{"num_hidden_layers": 17, "hidden_size": 576, "num_attention_heads": 9, "num_key_value_heads": 9, "head_dim": 64, "intermediate_size": 1536, "vocab_size": 32768, "hidden_act": "swiglu", "norm": "rmsnorm", "norm_place": "pre", "norm_eps": 1e-06, "positions": "learned+rope", "rope_theta": 60700.0, "rope_fraction": 1.0, "qk_norm": true, "attn_scale": 0.125, "bias": "none", "tie_word_embeddings": false, "parallel_block": false, "init": "normal", "init_std_qkv": 0.0214, "init_std_o": 0.00367, "init_std_up": 0.0214, "init_std_down": 0.00224, "optimizer": "ademamix", "learning_rate": 0.000294, "beta1": 0.9, "weight_decay": 1.1, "lr_head": 0.00402, "max_grad_norm": 1.0, "warmup_steps": 547, "schedule": "wsd", "decay_fraction": 0.621, "decay_shape": "linear", "final_lr_fraction": 0.0, "batch_tokens": [65536, 131072, 262144, 524288], "max_seq_len": 2048, "doc_mask": true, "train_tokens": 903200000, "max_steps": 4527, "dataset": "wikipedia_en"}
Each number is 128 + 32 x the weight over the matrix's rms, rounded and kept within 0 to 255. Layers, rows and columns count from 0. Numbers have three digits each.

# q: layer 5 attention query, 576x576, rms 0.0677, rows 515-575, columns 0-95
# k: layer 5 attention key, 576x576, rms 0.0662, rows 515-575, columns 0-95
# v: layer 5 attention value, 576x576, rms 0.0523, rows 512-519, columns 0-95
# o: layer 5 attention output (transposed), 576x576, rms 0.0518, rows 512-519, columns 0-95
q515:076140084064115165137163107142131168148134143143110128151090150173132145135122155120123112132102142104133106088105139157184106156128098091135115151122141100135143102131174112192143163164135165096097125147123149140093091139169105085112152162131113106127129132144124151141112144135158100153
k515:112131137141142151139129112149144104141141162118096172110137130094129111157167111166162155171152144120105149151149084214132129134118138130118118111169127176128145185107021136097115152086209143176117073063116086144163108161112205172161067091133141114117159129099136106156122149124093118047
q516:174102132144109143166123150115109127078137110077155123085108115049131077115118117134155137091071138157158130181156138091078145142141164143149139136131104152134146124141131162071146119094118120137154146118116099189147113072082131115171122072079156142155123141139089160104137130120114123117
k516:137081133110142134095112134102118138119147075120103120135094121148098132110086189106106105112100111131144121098116132139180149134138146101164129125110069130114124105186194142113093127124100113144110132101146131118099180100200107121119160163112150138139088136187157107068083123153131130181
q517:159146149129100126094132126118134121138152120198139147084132141098121113142138124172120084174145127181101138121147119196117154109159131102085136138150079178121135153133156093137142120083136142115150149085139126170110127129089128153161107179089174151111141078160113079128111133106146151128
k517:122140161109135135141160104121190058158074120116072173143195145116079110116123109242123160108105090048116172207173128126134188069104147088202151117138080136121147127157161145124151111194109113136132079133104103146172161137111192200134083091068134141125160147134127147125097054155097116071
q518:116110105112062168102116100148122147093182128095131125160133141146106110152107092110088097170173112154089129109119172199161138120121149140185142151112158165143158194169135146062036140127141087163096120121131105148111147070166125129105135172169114129202141144147096102107099105131134115111
k518:157174101132116149125129135161073123105168146169182144069157141091120146138136146139200112043119192081129088149103070146099092196151094157065100136145085134129147136127128091128140135151103144098205105145108186104103100139120137119189139076127076115126130131118141134164179108048158127151
q519:100129192150124114123126131063180146125125115116181126049125138096109147107110133148156120134147102148111136185170143135187181096127144141139148123116127125123079154131134105097099091129118103129153099109143116123166139122095129124102110131159172111095137113179114171119128096161122124077
k519:125078112063104183099145167130054190104157130157118118135078120110133163150107128143096139092120100039115136157127151089088130108109140128101154151060103133098141106140127120143095120195083100147152119089155114132120085126173150073135143060135066139185093104128098118141180089074156138153
q520:106128136086151160107102173142106129110118156160117133118173125153051142140158119094143135142153103143142146111070100126092092056193085048120076136148136060125129096062131125136117124169148120142098125133161150104099140130188130103087150111152094126132106113133187170115109131063080138117
k520:130143104126093137159107125177136114130121144125145139128140130166132114145111132144156132145118170162161118151046114136175101148153095133087159117104105140101127136126119147110122128119122120125135113102130129191183120084148076123126127157211146091162128184141094090145130120115167183134
q521:088137135106091154128105057096087171135112174133114143135159110086136125142151096126109152111158114097177128154140130063162102076163132140170161101067131156132165071134128172147171126223148111150121132131209119132088113113171135115104127109086113168089108110122131156133156119156072113092
k521:153052117133080098110129149097124137096151094112159148128120119077132169160155105190134149130109135138103148109125143143131165154059177121123140122139092117129090145162136110137099153083113073115069117101109149125201186061186108108063173140130137079090150171191109130082155146179163110194
q522:115150134139109121155128095123133140131105149099121102113146109149115115150125135184118104083162150113127098172163124088117116125156191129153132120119104159123142132130164133153134149111105109171136145129178102168149129106115121140096115111109176165107159075069091122153126119167117099077
k522:145105081147135116078149136091135117119122131117103151163212109151137090166142121103148136107107044061088150109193206111064167109148149181069139118061118117121133151157139142091168134110133149103112139104145156067084140152166076105167139082078085149126102121146117103072147088098150104155
q523:109097126180094110102106099137101108110098116102119130131134043080134130125127127075171099097183127130133145150085081153143148128141113125070168093136117096103095124123143141130160086178144138062117151074118163084166114108067134094132178157129167090148139099172100154149122108117182125122
k523:121146095120110138123114065153133160138123149113065166163112132112135143135121101127150103134236118082124174093121158136114146098082131157135057107136100132161062063137173188137109123121114130103122136196120056166135143106158084121110097102075157122154119076098153093095119117118109152184
q524:143121012108115109158150140101117138124169086135153114149123118123120104151091127106066123179115144150172095092130186130173103121119123165164125148128112139129151147163148103133104162122159117096032172126105122142132091163133149161159127098145123151113145103111109147130115171121143121111
k524:102192067143169141112104108177170087161151144098141159084129132103165174136166105127175079086077118075158114104108034188089117172139080135052120117193150082107104092087190164096187134161173104149143124136201137159170128107180065103145121069191114103225130105162154126113141131056142101155
q525:123131102220103101094124155139121087089131170128158162086137114120103147110150082066102149115186048127127115105037151161140126118145148104106133103120040133132142099140157094067062099123170180082154121124166134114125140093126103104122158140172160109167124161130109133096044153171100179086
k525:170143144143161172162124129135070155165106091149128174071075129143099203127138148155154128108155255124170105104132169081101141079125080140088096101140099163110099095116130090110136107240096169186153169095171115149113104144080132131129200129120095092135111141165112112173096125082067126136
q526:119107137116149032206174118118126132119109122140113089140131135037115105125141166105167130077128152138131145112185159086095124227125135100148184102096114127095124110188103149117110145129064087141176109146089103118121103093096179120166126169127152183131092171135130131133111120135141112118
k526:079099092170151065092139116125151127123155128108071107134075125117139175113099184170119145125117093179111139181199095074119136188213117091139138066125202169191100106088157121177157065106130146112094194112126152044138109174102171179179141097153134131137103116129114135135069206144094101139
q527:127094171167186177149165205105168150189142122146108065114148165083132237069131186129165124163167068129160185153092120079164153069147107079149124117120056082076126052120125113120122091122093137133179123146173131123158141144210146103127164155097068152129156137115119134146126097122151118113
k527:175085139182053123166075165108177140087114156159104092197194127174139138105086142092134105122171189133219121147111117120176135105134145105195158157072216107100130099124093132132112125111095127145131099131087115129116161104149188151072163073149212124118147143127117120131158148113150051126
q528:164132100142143188111184088114160156168140135141101108119091148153107124219132144114073153123142110119140100078090148101127111154102145175133101160127183119100158164085082060107122134059029145152184122147168120152091140112149117146096079066154141184175151144070112116116133102121135031153
k528:122073096117158177156104173100123080108106108076109141104085128136144147160122111107100151107082131141116129102157157153116166098118137122123088111115115143093067143150099124139107145112138115194134131097138091084130104133117086125105155124157123135162122101164141134142157158119088170141
q529:120133121104099168158127123098194135151202154126117122103138140099146154161144120184131117125153136126144158156174144122135160089121196176152120145097144155112148101113118136144107125133115151177128136127177129124151134118121099126085100049107131124108133091144080108125102168151113151151
k529:148089134118134121132148125098114103110124078113142139135152130126104060136149132149116139144126120118114133089173141128097178100114160172138151159140104123083131164133156129126140146089129113169122107149101113129092187136095123096155066154099125137115167145124141096119122081150117148117
q530:049135140111093109097155098077137110110030150141179147167147050082113088109105085122137210117105131064134175172159102114134118122133121136080191076104138163105154155161194129195120106131070080155128155037148166109144119131094130137175067168115108086072068087107154092116090164173100181145
k530:132107115163094138128114125086196146152074071123108165089075116116161162073129122152090156153148115185107138107135145065116147127109130203136175119123149134055135081138118137101106130179103144112134046093148152144129081174113154112155094166105102055113068140174170148206046123114147135175
q531:144125142098128116075114100130091098096119148154115168152131037137147152166092143090173150134150124080144145106143143171111087136154099099084141145150116091141103142134123100157105105125128073094137124135119112131146110112108125168219135144123151127148122132108147106172108079181153131151
k531:109149130159086066147061105172142142115127195139110119126133134121174140054120137121162130114138116166144113128103070118162081176141114128124097153129101115231113123111088080148174086139117135101140154134160145118149116099098104132157121154175099141123201114119142197183079116152092137131
q532:169175121160148125082144115142130139102137130084190136107064180125119150114163062099154093139101127160096104159158085153116129046151139143138118159143142124093100105036072157152110123182086128217156140160190136130070101171064105135129063034085107103127127086132135105146102150150139131127
k532:142113166128053116145118108120121131086105141096044095150158124131189156146126181132127087087147146109097104096129151045144148120134154123125126127135173154111127137153057094119087115122080151116105070180088111116218150150160146034127116167149191165145174165081089137149090127174143116146
q533:075142105170112107085074167080232167123191110158135150128147134165172099122060138124162136177096136127110127146156046126126157108144114136062144147104160125105091165112119172131148124143126118092094169136118151051137106151097194152140130122101176089157128019104104135086063071170195158091
k533:120149144136081191116101099138212174124034191173138106126114123121141108126075085121179121113158166158120124140113140068169108110113109157142103084156145086122127125109077137157175143187094047119134157116083092138127114176139101098116059122157144147140032112141120165126100116095159150171
q534:135155104138127096178104121106012045209165138113129103180144109151144106113173195173143138107108142126178091068109143132094185094110152156139130227123098110125203168119114172087131147087086119151139124159167127116124197129129129136084060092186161134112167134144133155150107096037100088152
k534:183120142139158159190139120140112116131184106084147129099110120177069098140125189177134196148150097091111141143126188149094124098089151131148146183087138088102093185106121071142071149103153106114114118090095101177145141137111125138194105064105160089154107139076129147071189091170151096148
q535:149162118144129119153098125102158144123112089120146153141124148095114171145142138122172125143145086097104134176178100107158130098107165113143116166124138112157104137151075114147117136103106128127132101131206130097159102095183145196171109160128115140118127150098168131101143128159099153157
k535:128122149134123105166122102144195126113188126166105108164168121136140128108135148108153117119116158117191161176118131067125118132114116117115146083137183100187168113120119153174130091163097121150117175088135114110096128156135128120100166165110162135075103208136122112172101075104174110163
q536:142163136115166069123132119131128163113101133123140058093104106117097106073129111129149127062104088134146144105184085118115111084152117109126097101167156140131135148097127136146105114144138126110149097116136152137121118122138139132188066174141154119115086126126141149147122110107103184103
k536:134107093183162096144117130154120092150122145111053138163117125163130101134132140132148093157119168141103092155151124124143057133126110088099195107107129136167149159108139136159183070160180179091147172086147129079129118082096142116106135188196167049080104154106103113215137135125091078142
q537:048077186130172144157146138133103139116125108110146141141115161148157127130158152127136114124152099148061129105153115166202105219153097115134143067176092101175087138092105107125078195137078039016093169161164127124146147135160147150205178186120125106113127161082129084158140157095101184118
k537:088093117132149138155142149150123098186065166103104132155211149144104104182142115130109175204078134117158148132073196122128114102095112086110118086145083128101118205126123154125116074154118123188160174126082140076117115096147129184021159126176181151149135140124132137152096127055133118099
q538:136131114167127114130116079192135163114098195170093059119154126115092118051154155139090067137080138178144115177048184098117081206101167108070104154137161145088162130158114143074175139072106056128195093095107119149021126093130119059180168103170189146123155089165096099178192141096180128137
k538:073072170145096119185144144099109174134144131126089137167081126183092128132108135180133162144150217110164159153112121176153144106155118151164172101134066189127136133103107074126135132085142178153133136124119120108120176176149112128137144150153181102085123146136130077145099212190074133085
q539:064119108106098168091124177066099088150119093150110174083094070140110118124152141146082063135197157140121108112053123061118122097115122127181101190105078144159175098105047103109133123200153169108115084177163123088114125151112130113077103155133067114166154051105144157186130176142146182180
k539:154176135149123133139165128083127174135110116207113137073111123108143079139127125114135136168122094130097121104091126086055165045064127156105108194131128060045130139141215166103074121117111086187075118150090100148124130115150106133148091095117129129162088170098140127115164034139118138123
q540:177130066094090115229162175128171125140222142087109156097174160154148165125160120173049135136155136110159107096060255135122096132169165238150136117138084182042150116094109012108044156101146135000091169105137127182105161115164091120136123080102147157168164144149099067081091110148121077056
k540:148104128080124120137132130099133073072139120161067140172118131109031126150170171159152149053125209015189161201126126136061141151110111137228138072159132158104100163126163103094099122177117110198138094071115097152152174108128105147136128162167111086195101138197122069084121106066037141109
q541:141062102153168105133112129105160109100144161160139129105126118142116062160084127154154166097080107126176112126159092134135120144086132080152165148030084125200145197121116204146096103090153155138175126136080094136152126169082174184090124091098131124131142055098130103121115112166120156064
k541:122139132169136103171147119156154079119208069129163150090158129072087124140140134106164104152086014169072112073157089159174202181153097137140155110152163104110084087165166105041207121111153135040136146044117180153170121151162127165124098204156107107124109174187115179114075102165091129141
q542:150138172102079123142122133105070128137084057114139148155187129189109141134149103121137071152099200073089066052110143046108089062080124143149033159146103131158187146061103121137041206063127113067096163144131146196158095111166128240212115152112165188130038131124144178097118116151118108149
k542:063083084112209160145146092113090136121121122130107153065087125170166175109126167060119179124102148044084158133108140128095090119134161075136150137141144150152121106111141124121128108137145144197116115069119087125108085191104087169162173078073096175156096128157139138146173100092074154122
q543:109062148167210189163141103115114182092082098133171152087057145131130180129168117125130153155119111152142163126126164141133156107189106128146141106190121131147063143195162079134160119133108158149148149101144121111156102128139075078092167133180115068102087166110116131165144126121171129101
k543:119106162083108158158165193166095156145135107108163141102153114154200124129163140174147037064125124099092073131093126127155136119087114103122017195108103182152153101126043115022126147138090200132163097161130119099041120064200206077099162240141093135114178147159100051072116155121085056123
q544:089123135142164142135136094151105131117074122087135140102136164142124133132116137092149108136140209081142094079109127185136156163105151088145141135097098138139102147101184171133178180083110137145176105127138107139174111131151127113173132119065129126067132203047128134205122174187141143130
k544:106140144166137122085155137092139227073100090109145091152113135149140107114149162092129141163114128142099125104094123131131128189086113114085115180189048081106164167210052105101143150151120119143073117103139108123144164143181163148151132138086086119074146197092159146084189153123185137157
q545:157171107144178086110126174143216171119123170144118158098142172172155177098146157174110121131129135080106095088101042143105139086102157058114079206056142102141144132038113151180114106135137131128182098137094135180116057144097112131135152089067097156188142078077112143133121148090146108149
k545:145120097116153113217131124118177093108090122111080127145062121080145121134165087088090149166127150109111163108091139127179153206102125116120146129109148157081143165144054110091061090101148189102126092081152113115172148157122121094178127191143191012132131139145163131084079147214132154088
q546:140069111125078152147108168136124154092117113124130176126112178125172179180132101134100179150124152197123127168182070193142135072146100215124193103142111120178128101154120149122134055054181080057091180136131178170121079139143097148143100119117140117142145144173168104118093134149185109072
k546:138114152111114125138122144152116125139140147155129108111127074090144132142114140101119126089116153101108102067105177129137114107145139117155087119158109143111097131139089084088141130115087144157135100187131121125127110151127139114116137132107119127150166121139144154118096125129102146156
q547:165184159137086114114125115167125053051105154133133123098106170140120129110160091097128088105079163130124072153070127161069139127167173069166066116109130096119137136063166116101135112076089160197197100088107122186018100111074123081126153130099127155159161159120130192097109150152114094059
k547:166184120132153133100178166116107176129172117126145129149095141114065185134130182120138082144120159129107145141178091103157121170106109139146137101139102167122148030188165089105160118170147124088139109181172127124090043132115139080083135131146104116087149156105079119068130128176133168135
q548:130140143136141185091160171111179166117136117123139144106133167076197157127121122069160112163164106095107152080110178107131165142053134114112113154122127111126091113143092093084133115143140127148122097115116120128117095120152179112137102102147092091133055203114159132146146104143173165118
k548:113097175105115145136115093108217157146103114151141100198128131116089071130148111129076123191083076127214106118152098158091210106108142134166130063175167077198198100119146145131119128109098115194131086122136077105091107120211083123104129129157104157068142141164170075092109168088118173120
q549:108134156106132139140145110125111186136080126128128127068114078067092176129119147154163125120176116086124174137148154128134133121115151151127147120145149121158111138121087091164132168142119116079164132149111123108114131138184138193149103118136152128114149134159159116122085170135096110129
k549:123123175199128125112117093117158123135133023086135140162138147102167142064166101096136111102150112232082116110162145089212199151143158162114163176086071058103076172104084142171124102067149110178075081090134118105141113136148097114156137165095112069082087159104148212150089176154130143126
q550:162158117102152111118153155139140139113119093155157112117129122131096123065125134116152142173118115137147114124101132180154143114133099134107142114141117123140132122145138094145145120174146123139163112145121144096184159150114106133139198148133142126094125139102111139182121113096151141141
k550:122146135142095152147084118163166170114139129145140140131131137150159159091118135105145104097145136138132113157116086137154097127096093081120134177130161113165162113137115141180155130145138128114128121104134148158145109107158178099123099175132103076106125129113173112143123142158159147143
q551:116166068130135158180041110186072147080145228135105108135159093150141132151117160117113147104128108155148090118117112159107072113094088101107108148132103151116145140131155121137133135164178121075110136096132139142134120152109141116141073131131130085150130128088199122130130148103166133132
k551:125128125089096123150114129146103103135147171133087130124151078124134114149124132135150142102127142113123143149082150116144084124158116105137106108160120179129110120126142128092125097172144159098153136108113122106125132127085140149130185106189125138159128116154122145144116078135124091144
q552:068163123147177099129121077108198178120090109122109138080119132123101112152081084092134103166140135113124078145164136127129099159086156084090240113069136123117139158131141125150186148073084155165124164128135127155055094135129173095094056088164147163044068093153125130165056132107124059142
k552:110084112120137174070107048130162104163149093126087127109195127089182074124131086130134154104086149156180113114097140106130156081230141214146129098103088081140154112115081153141172113068152131136136138084167127146093223196131128176181164113061107129131058116179150086132122165089138173191
q553:134146143105148127054133101117143172158092128130087119096149154036148107124142106119149142111091135182143098143024150125099132127114124158138138140090050116097133052067115152126116136143141114124110142182118132126141080067120128105114133141090114058173110141115114144117102175156132173153
k553:157120130118094136125143182078180162096086119119150145177098118117063109099136164125152115137174116116106149111136075135121146155122166149116206171195138149128184133124140152085123123111075090145130130150215094155135116091159130143103083151128102196112107164150144106130149130114066207091
q554:145188137136141103152128099132175054140129129117140087144126106143168205056154213118080091123116082161121128102092118165073132125098174171132033147137167116160063137124127115125142134114057176058127112117029153161133160157121149115144165139101133131143129120147113052091126115182129094168
k554:144165114207116135197100171141132151150143161039153157160119144183100103124142115174125088140114191108087097121127090133181114238100110121158118126111069123074124106104088132140158111179130150164138162164092059118126138115081103103083128182164136113182164102110113139104142133166073132089
q555:088100110107179062142101163123121110079127090155146112167153139126125166126137091130131140103159102128113090148174126204173136125138088133084184139147108151104114183105123147103114176117134105094085134174176137133142215130108166128094086103102149193146153123062175152166147100124151143144
k555:141120158137084125165134067139172051164186219133057133146133142147129097126109085105194102137167126106133145170093121185153183075115142141145183071129118065137065167089158145087127163065123121181127203106084164129148158131147124154149076137081245104122131128112103110089048127115160075094
q556:171116125151098156171085120146129166136078141101078132106130134133123101141164102136109122125118153145129157117116165133106141075160102163102184167099172153116131104130117108110137111083193141140105112121152140144117133114159121149158079153169124087128120107126123143161098161140112113108
k556:137146081101152147146105153140129164103057119102150103115080110169132154111134119119072065088140148116104088114087117144138080169134152130125128155155148099109126117132114086105152106155134159149158044130131156121164106140091126076176111096078106109184166104152141146135139103086106135132
q557:089083110129090131159084113138128144079137176125112138098124138131143103150135133149156143109104148134085090180121075117166146170136131119162122130080150096146142100186133174121133128116131123113114126123152124129147063122079122107127107116145118131148143122119131163088157135107101146142
k557:136122193099141088077118096120141128135109190165143113155130021161141131179101157088126133167116085109118144128129192142063077000096108095134098095121100111102131142124121156156191128166146105123142137163107155118127104120081164159085127096070150124079131173124174136093066105148137139123
q558:147116125164130116137160179126167172100125155089093161129106183155133154060157107172100143170130118102163165155145105129184152202128129162127122090184160135079092156143105135130129136100170118088097117176164153183130125145178191150131064139115202154134182132147139088119152169135105111129
k558:058157122127170138145146135075141128154095122154180126125097129100118129099122173226085154117123124147191101096165172133085085081120119100119185082106145163103075130074129136121185120149121138117136035116165150209139078177090135102083082129158124133081119130141116163146115128141134088146
q559:114100139141140116071166169126137176143122076116186150084121168146146145144121113095128101165131113124096102094078025131107166170140084112119132159133116102164096130115144162152144137150121174128154073156014194073072045121139163122159054141112122134147139073111161148122114236201138128115
k559:121168164116112138178123132116163128091075081102194086143149132120171155110135131100133136087153115157107086131142209121159137143113126147137145178153139077086142119158129115142055121146119157144102129140101055153201075175124154124093185090200144117094114136133172160118108124174241149098
q560:131170111096147182159101110180129082142152127082120099123121166157164158135141112128141134157138172158094128129118171159111103123134122195122213165173101143117104115103124121109146165142162146111080178145140169164131128130098097132072087089152079104151114142098133132161150174144165147170
k560:183177212116137130173096132132166131083137154112156105140127057179128112144154154194085102140133114027107145191130116173074115143099115122159133127171182134107160151110206150158154089151091133164141155183094104168077145103170164070153064174126126145128108128085142117093143105115149133092
q561:103214094120121140148181147138122158154191146154139103130097142168103078148138170112159092119115152000066102139130094117224143206141139095172053112140140119144101151203092117117119116131117149130151136106163146102140075141112149133105142123132155155117140135098088160099156157147126054122
k561:108160105123154138082109145146175073114126078086141093151090114173148158097128108136097189159139101164069126099128154086110105097162131115120135117160158184080133077112138157159167098134126155159144172075117165120143157115075083051143189077142121104110102078109147109185176122112146104200
q562:131011122137111109215145124107163161153114128142124102164121138142103113145106172127120124120127121120161106164189112131135140183240145112228159098086102103126123156112163100150098158109102060083138160138083129034034080069124068120151211124165157129106082043056080137099121138099113117126
k562:126078104127111078112131171153077128120085146136121131137142157154116115163137124131148140121075124149144131139144118152167096147111117099082100139150112135088123059168150068117147123144183143103120118141159195059209154074120071143066074126123170113139139079156085151097127117111111125140
q563:154127129183110141096113107142118125117154116133101168141125143100122165136150105077070099093110107167136156123133163150083138108185146172070136141141152113113119097141122085145102156089105120100101116074151148119097162115122117138145142163073152142130145131097157144154113142105130165114
k563:131124102141148165144130163133080149164039084123208117121113201127131141138123122128117108102206149123059106096133172097118160127119121182159050127091112149153110180134137106193132234092152127210096103223143059122103130121086117101157111077146098165143126132125127192158137086104113120119
q564:116117083135118106150144145111154128134159073102172096170107139140131120117138158118145129123085144132143071125172137134108159102119123168133097131112106138112133111115177152123103150094088169151113148198130147069158125155158118178113140115130149126096105139126052142070121131143125099137
k564:164120116123142134130129158101113117151112031114138189083110234118119115094122118158120125123098127107074138110128164089097153124127142126143153145114156121083128091093143179117187183159095068138104113137096086143186176154133116124161151146118106152160131162138117141156122088127135162116
q565:148144125120111159105110156191088139098160120175167102118164103143129162151085130156162170152145101044122157160152133174105120072126080128155166151184121132108116234114107121096111124155126161105127146091107129135136224132126128178063215077122117136137122088153121098148084127136158086115
k565:139109105143110145113137104126137121095179243152065067159158106069115173120134143115140138067099133196155116154141018147091108169110132119171117130132122121155148102163097103077141123111137077130148115089115112121105136100151181192137066125154189132195157029161180072107147138107118133158
q566:095090126100128105125213099095122124124151098127148101159128088158103109101102178171105088131057104105118126053118150111131162167157165117128093113132138119123072160059168119125129180136092135112160152124108099161140203139170090107135175113115145151162142128107101130059129058129120114114
k566:095130090136156166102147142114111114125104115082145146128108255148095109120132124093100129143155083107118133141164143109155181125070121167118129118100115098124174172125117194107179195114149114117075151133141125124143180162160114110125068146103121131148080117097088127077141144142148116129
q567:074143193139151134125076112155182118160114177109096118088147156145127143119140100153107163154098098137119165127118075066138084029085087121157128161128105169160091120150114165139234111189166135133137093137105172123125095128119147055048132168122106132188137084125138193155123163193145108113
k567:160131081089139149168094115146193192108176129108198083109081093138149161155131110172129086082150146192065037124096099176121126148122171095036164114126126141069158114127093140059156070188110109115108151121143110111096070158101166134097196088115116108126114078112152132067174179157158160133
q568:135109168185092124132169186106166105140131118126172108110138115131137051187123093150075103126101098125148148060112125118043133062122105130123167189105141125154065120121205118088126081120125158180127124006131207161091126152167131119132173131010115220162179095139111137150108132109130139119
k568:149157107100065149149138117120118091138130085206118084098054132083115167188149145066133111129125172100182175145170159109127146145164122140160119180089094114133168060078096099100097119083162141112141125107191124080065091152104137123152215087127147127066144080094094126146142122117104100137
q569:106109136086141118117138151101137083080082096045157157131065118132138108111144164088096152184097121174107148081146162136109142067169154149147139167109184138098153147145133081105162127133063126193118122176133084137118090188119172143166151190081072193134145159128120111134132031139098118095
k569:137102120168131099133134146131171126150116099096099157101147180084118120151132083159136046062129131058160151106103113186144112124133090138162183081087109047108102130152101106095141171123111093070121091125146162122094096130220178121112107159099166128127189207172080111058131136134090098121
q570:116120192121076187129124114092146104108100227116139119128090089132143134169141112179105147053150102188087168091146151180090129124106096138103074125153147137122154109152149148108083105180146155093131135152114172189151158105092121129154090141120138073128120097130175112103132145149130198155
k570:126206123155144114107156175116065095159055127105117082082082068120125137129124162081120155146124163196141102108075131168171162103116121139134135064138130151113132119092160109174195028115187128162129177159098095145085089133060087090173137137138120158042139098064076164156063112161146180131
q571:132133171151124160065117156097157178101096108127142187115116140152149160090198064147141103107131159145150137120135149144100129081139102126116099147164170144152132137098084146128107101099166109142118160090177115119131145167157144131124116097127127086121124124143136124141075126165125102114
k571:138113117122097181168095143107138085134127150150128128140106090082131148102136124160089108100145147085097131114111161106138093079106167107069126138112161146100107107085077081053105129159061107142122109145172105101124104119121163109126115108167181148176110098137137141122170141171116168157
q572:122161096115146163111102123064105133138202148130159075132167138076142086125153087129145152114130101130175129092128066106135188117186134122136155161161153142085138105159107117119133191125134131135142092176126129150149136068070131102151162157094074184104105119083102019124126066129098100108
k572:147138127110100121168165156139120118120139135151150100126127154141053143165124181146193122132097172207155148115096162113158127124109104098149112106102138089092102165120080132132080103147168117082137137074109126115093138130104131186119145099180177121125109201183090169154123138155062122146
q573:097136118199172067066134175117132142100115095156100089131147103076102123126113090139082100075102165136068116098159048115042127133167088150117169136168122080143111145085114109116063127129146092095113102141164148109146155108102141107139158134146107133090102119170128074118084089069149125133
k573:125108104137130185081107140123151107174000160092065146110093067167170117149113106067132186142160197170129184158146164052161106062159134143175152109071155131122144152105075165133113124076138177207120133146152156057096121161163120173127136106042117116156057086121114223193171102128075103130
q574:117136108088129151127081112109161167137128166117090184069132068105130180148121145152097127115139151138103135144116102123143110129101113137159141134104117110091155134131115102167108144102112087140199133090170100111078076133115172135232082145137150156170114150141079100141114170151120116144
k574:105094152142149139149072173118112131072105113172131137158115108093163154138175105136138152146116158135180179116120120142083098149125090138110099121140076178161102109131095060080106077172117135178102117143114076110095122179145168185049154180180148098082144191122181112134066158160137134087
q575:133135161138107159128146129160118096139109137161135088159108198114141102098185137137156151112146112097108138112133081168117153182110167112073125148120212135176133160161159131156152134122103121122130085149083113102107175116146104116151127159106168155099159143130141152152170077131126125066
k575:167156056160135139158136197142154100117175102099173166133131190152091143143102123105118096131114142179077136139095131223132111125165159168134167078135123105109089133078087123187098124045156158097124130155236163118115040142079092037075114133145133138090121087134074127131099173148133162087
v512:148126209098113123169122133162155148148082094138087146146153143232075108115089119109185092060197158196032138032116132117143147079098110158176063133080071097136144066099111172218164110142048126107162085151160114067107075124112077066161166110145084110031138095173140232107118069122146106187
o512:088092110113164156117134150126161133080084210155224128124172144130106125142000096136114085130136069204110135117083081145081135177094184174198065109120144142153136153135127140195167135122108095146137111140085113119101139120110099113045151169134117120117135136143144100097116086155086122142
v513:149218017186132109132103133088137089111093081105115101085120130154152133075102146132064126203177114094140122174092122116080124099106103096116083166047128104148144047161054184065094119074163107135165107165096165160139167146220123099116080130097067139103112021106113096139199168152167121221
o513:121152141105169187084064119085149141122137198128173123103082138140115130100039178122063134170105203139141161171136163150087127207133132111116131122112111104117030151086128115092115126127061063119157164130147113164147187119114097175208072096201120164194131151136190142099132152147114114114
v514:080125124150138000121090195121255124087142112180076100044143129121072136168103113098077118194106117223051151115255175057183157113167156125133115146134079086073143145128152091108132074073127112089073076187124133115123177188115132092162102130110140127071085220074116044209152148122161088133
o514:102126100164079122000046113150132151130197172132155121201084154150146145149200116140097182159073075206086078118164140093110114181162089079096086113192173208134112143143151107133145142113147096136145103171138129157188094172083089119144048148138184018104188141193083107116106133222174179132
v515:149098127122119150119062078173128112113134203169118119140193127137166172149110140204062110096073060119169139152124100134127126131125142065080077114107016237183078140069158133104146135146112094192128204072030058086128135189054082169151201187186153251084214058144163142229091087168164174114
o515:107072163235143126153090134221118090084084122092129118122087144131159110126160105124098074102112052060130148151133110174094113117077150107111156108215150121187126167128125092121170112103102125067148114069146121123108101139113073159071113075083130095068181088097212163119108121060035133099
v516:111063180125149057120117128129121124123098175000154125091142131137201219162162103146106146121092123154085149152175129128196133086090127149131146148163143163092162073088147028078100137165097124178142112172161126124083161089140093066133110057103088102192080109141143035127163119183122136119
o516:116124172091133122133135092094164118173146157176140110178169110129186117166104187159098138133097184165151118112111104136201139096197055175182093168071114202205159021138110107125197162138175153135131115202150132133142177094035147161135155117243093085027104172160051118174157108147112101150
v517:153181110156174207076129213125158158156096192077138097115099127148134155123158154155144149165178120117091108113114116147156119177084115155126153116071200228071104122137095191115121139093183046121149094120187144107112099117163037032146155136147041174133076096091091048110178193133141168172
o517:153204185127196125199035132114249140101094075126087126097148160189114098107179105152124112117178130118093136064197129169182104082142083166105141115130059111193156205110133142155122036082045151091115136193182142154101127224133138064119113015143080153092190248141164100107119146122121113135
v518:050107142162059077104184087107115119123134164227213107064156125146117130144113115113101158185109082107100150114181144159133097197095138177137113108124181132059123203088159179113171082155126114065166085151192097151237140241175090194149128102105121141156065104133136099157123167077212201065
o518:085109128097167117156166109142130195165050063130078107146131119138171219087185145111218034134097103088114113100204106084112111156139112103184156125131023108097179129151112171058201132143107138070110144123211052184147114179100159176131132103173085125138146099081092115163089101132191109163
v519:149132085154148135158090072099053124176136088209073106118165129107098172066124149069050148047125171086092152090102170128103145107160130111118103155046035080141128143156127121185045132161149175099125163058097078220156066175189180124131122147161140127032250094185129121115146058194096112189
o519:151150118160152116152110186130138185149126070139137151135099108127163097019209117160129196063145172096139074144132124111182124162213134106124106158131135093147117069162255127177161097126096122149130062109079082069145080199155126136238181135158164122120082179158184113108153160208068065117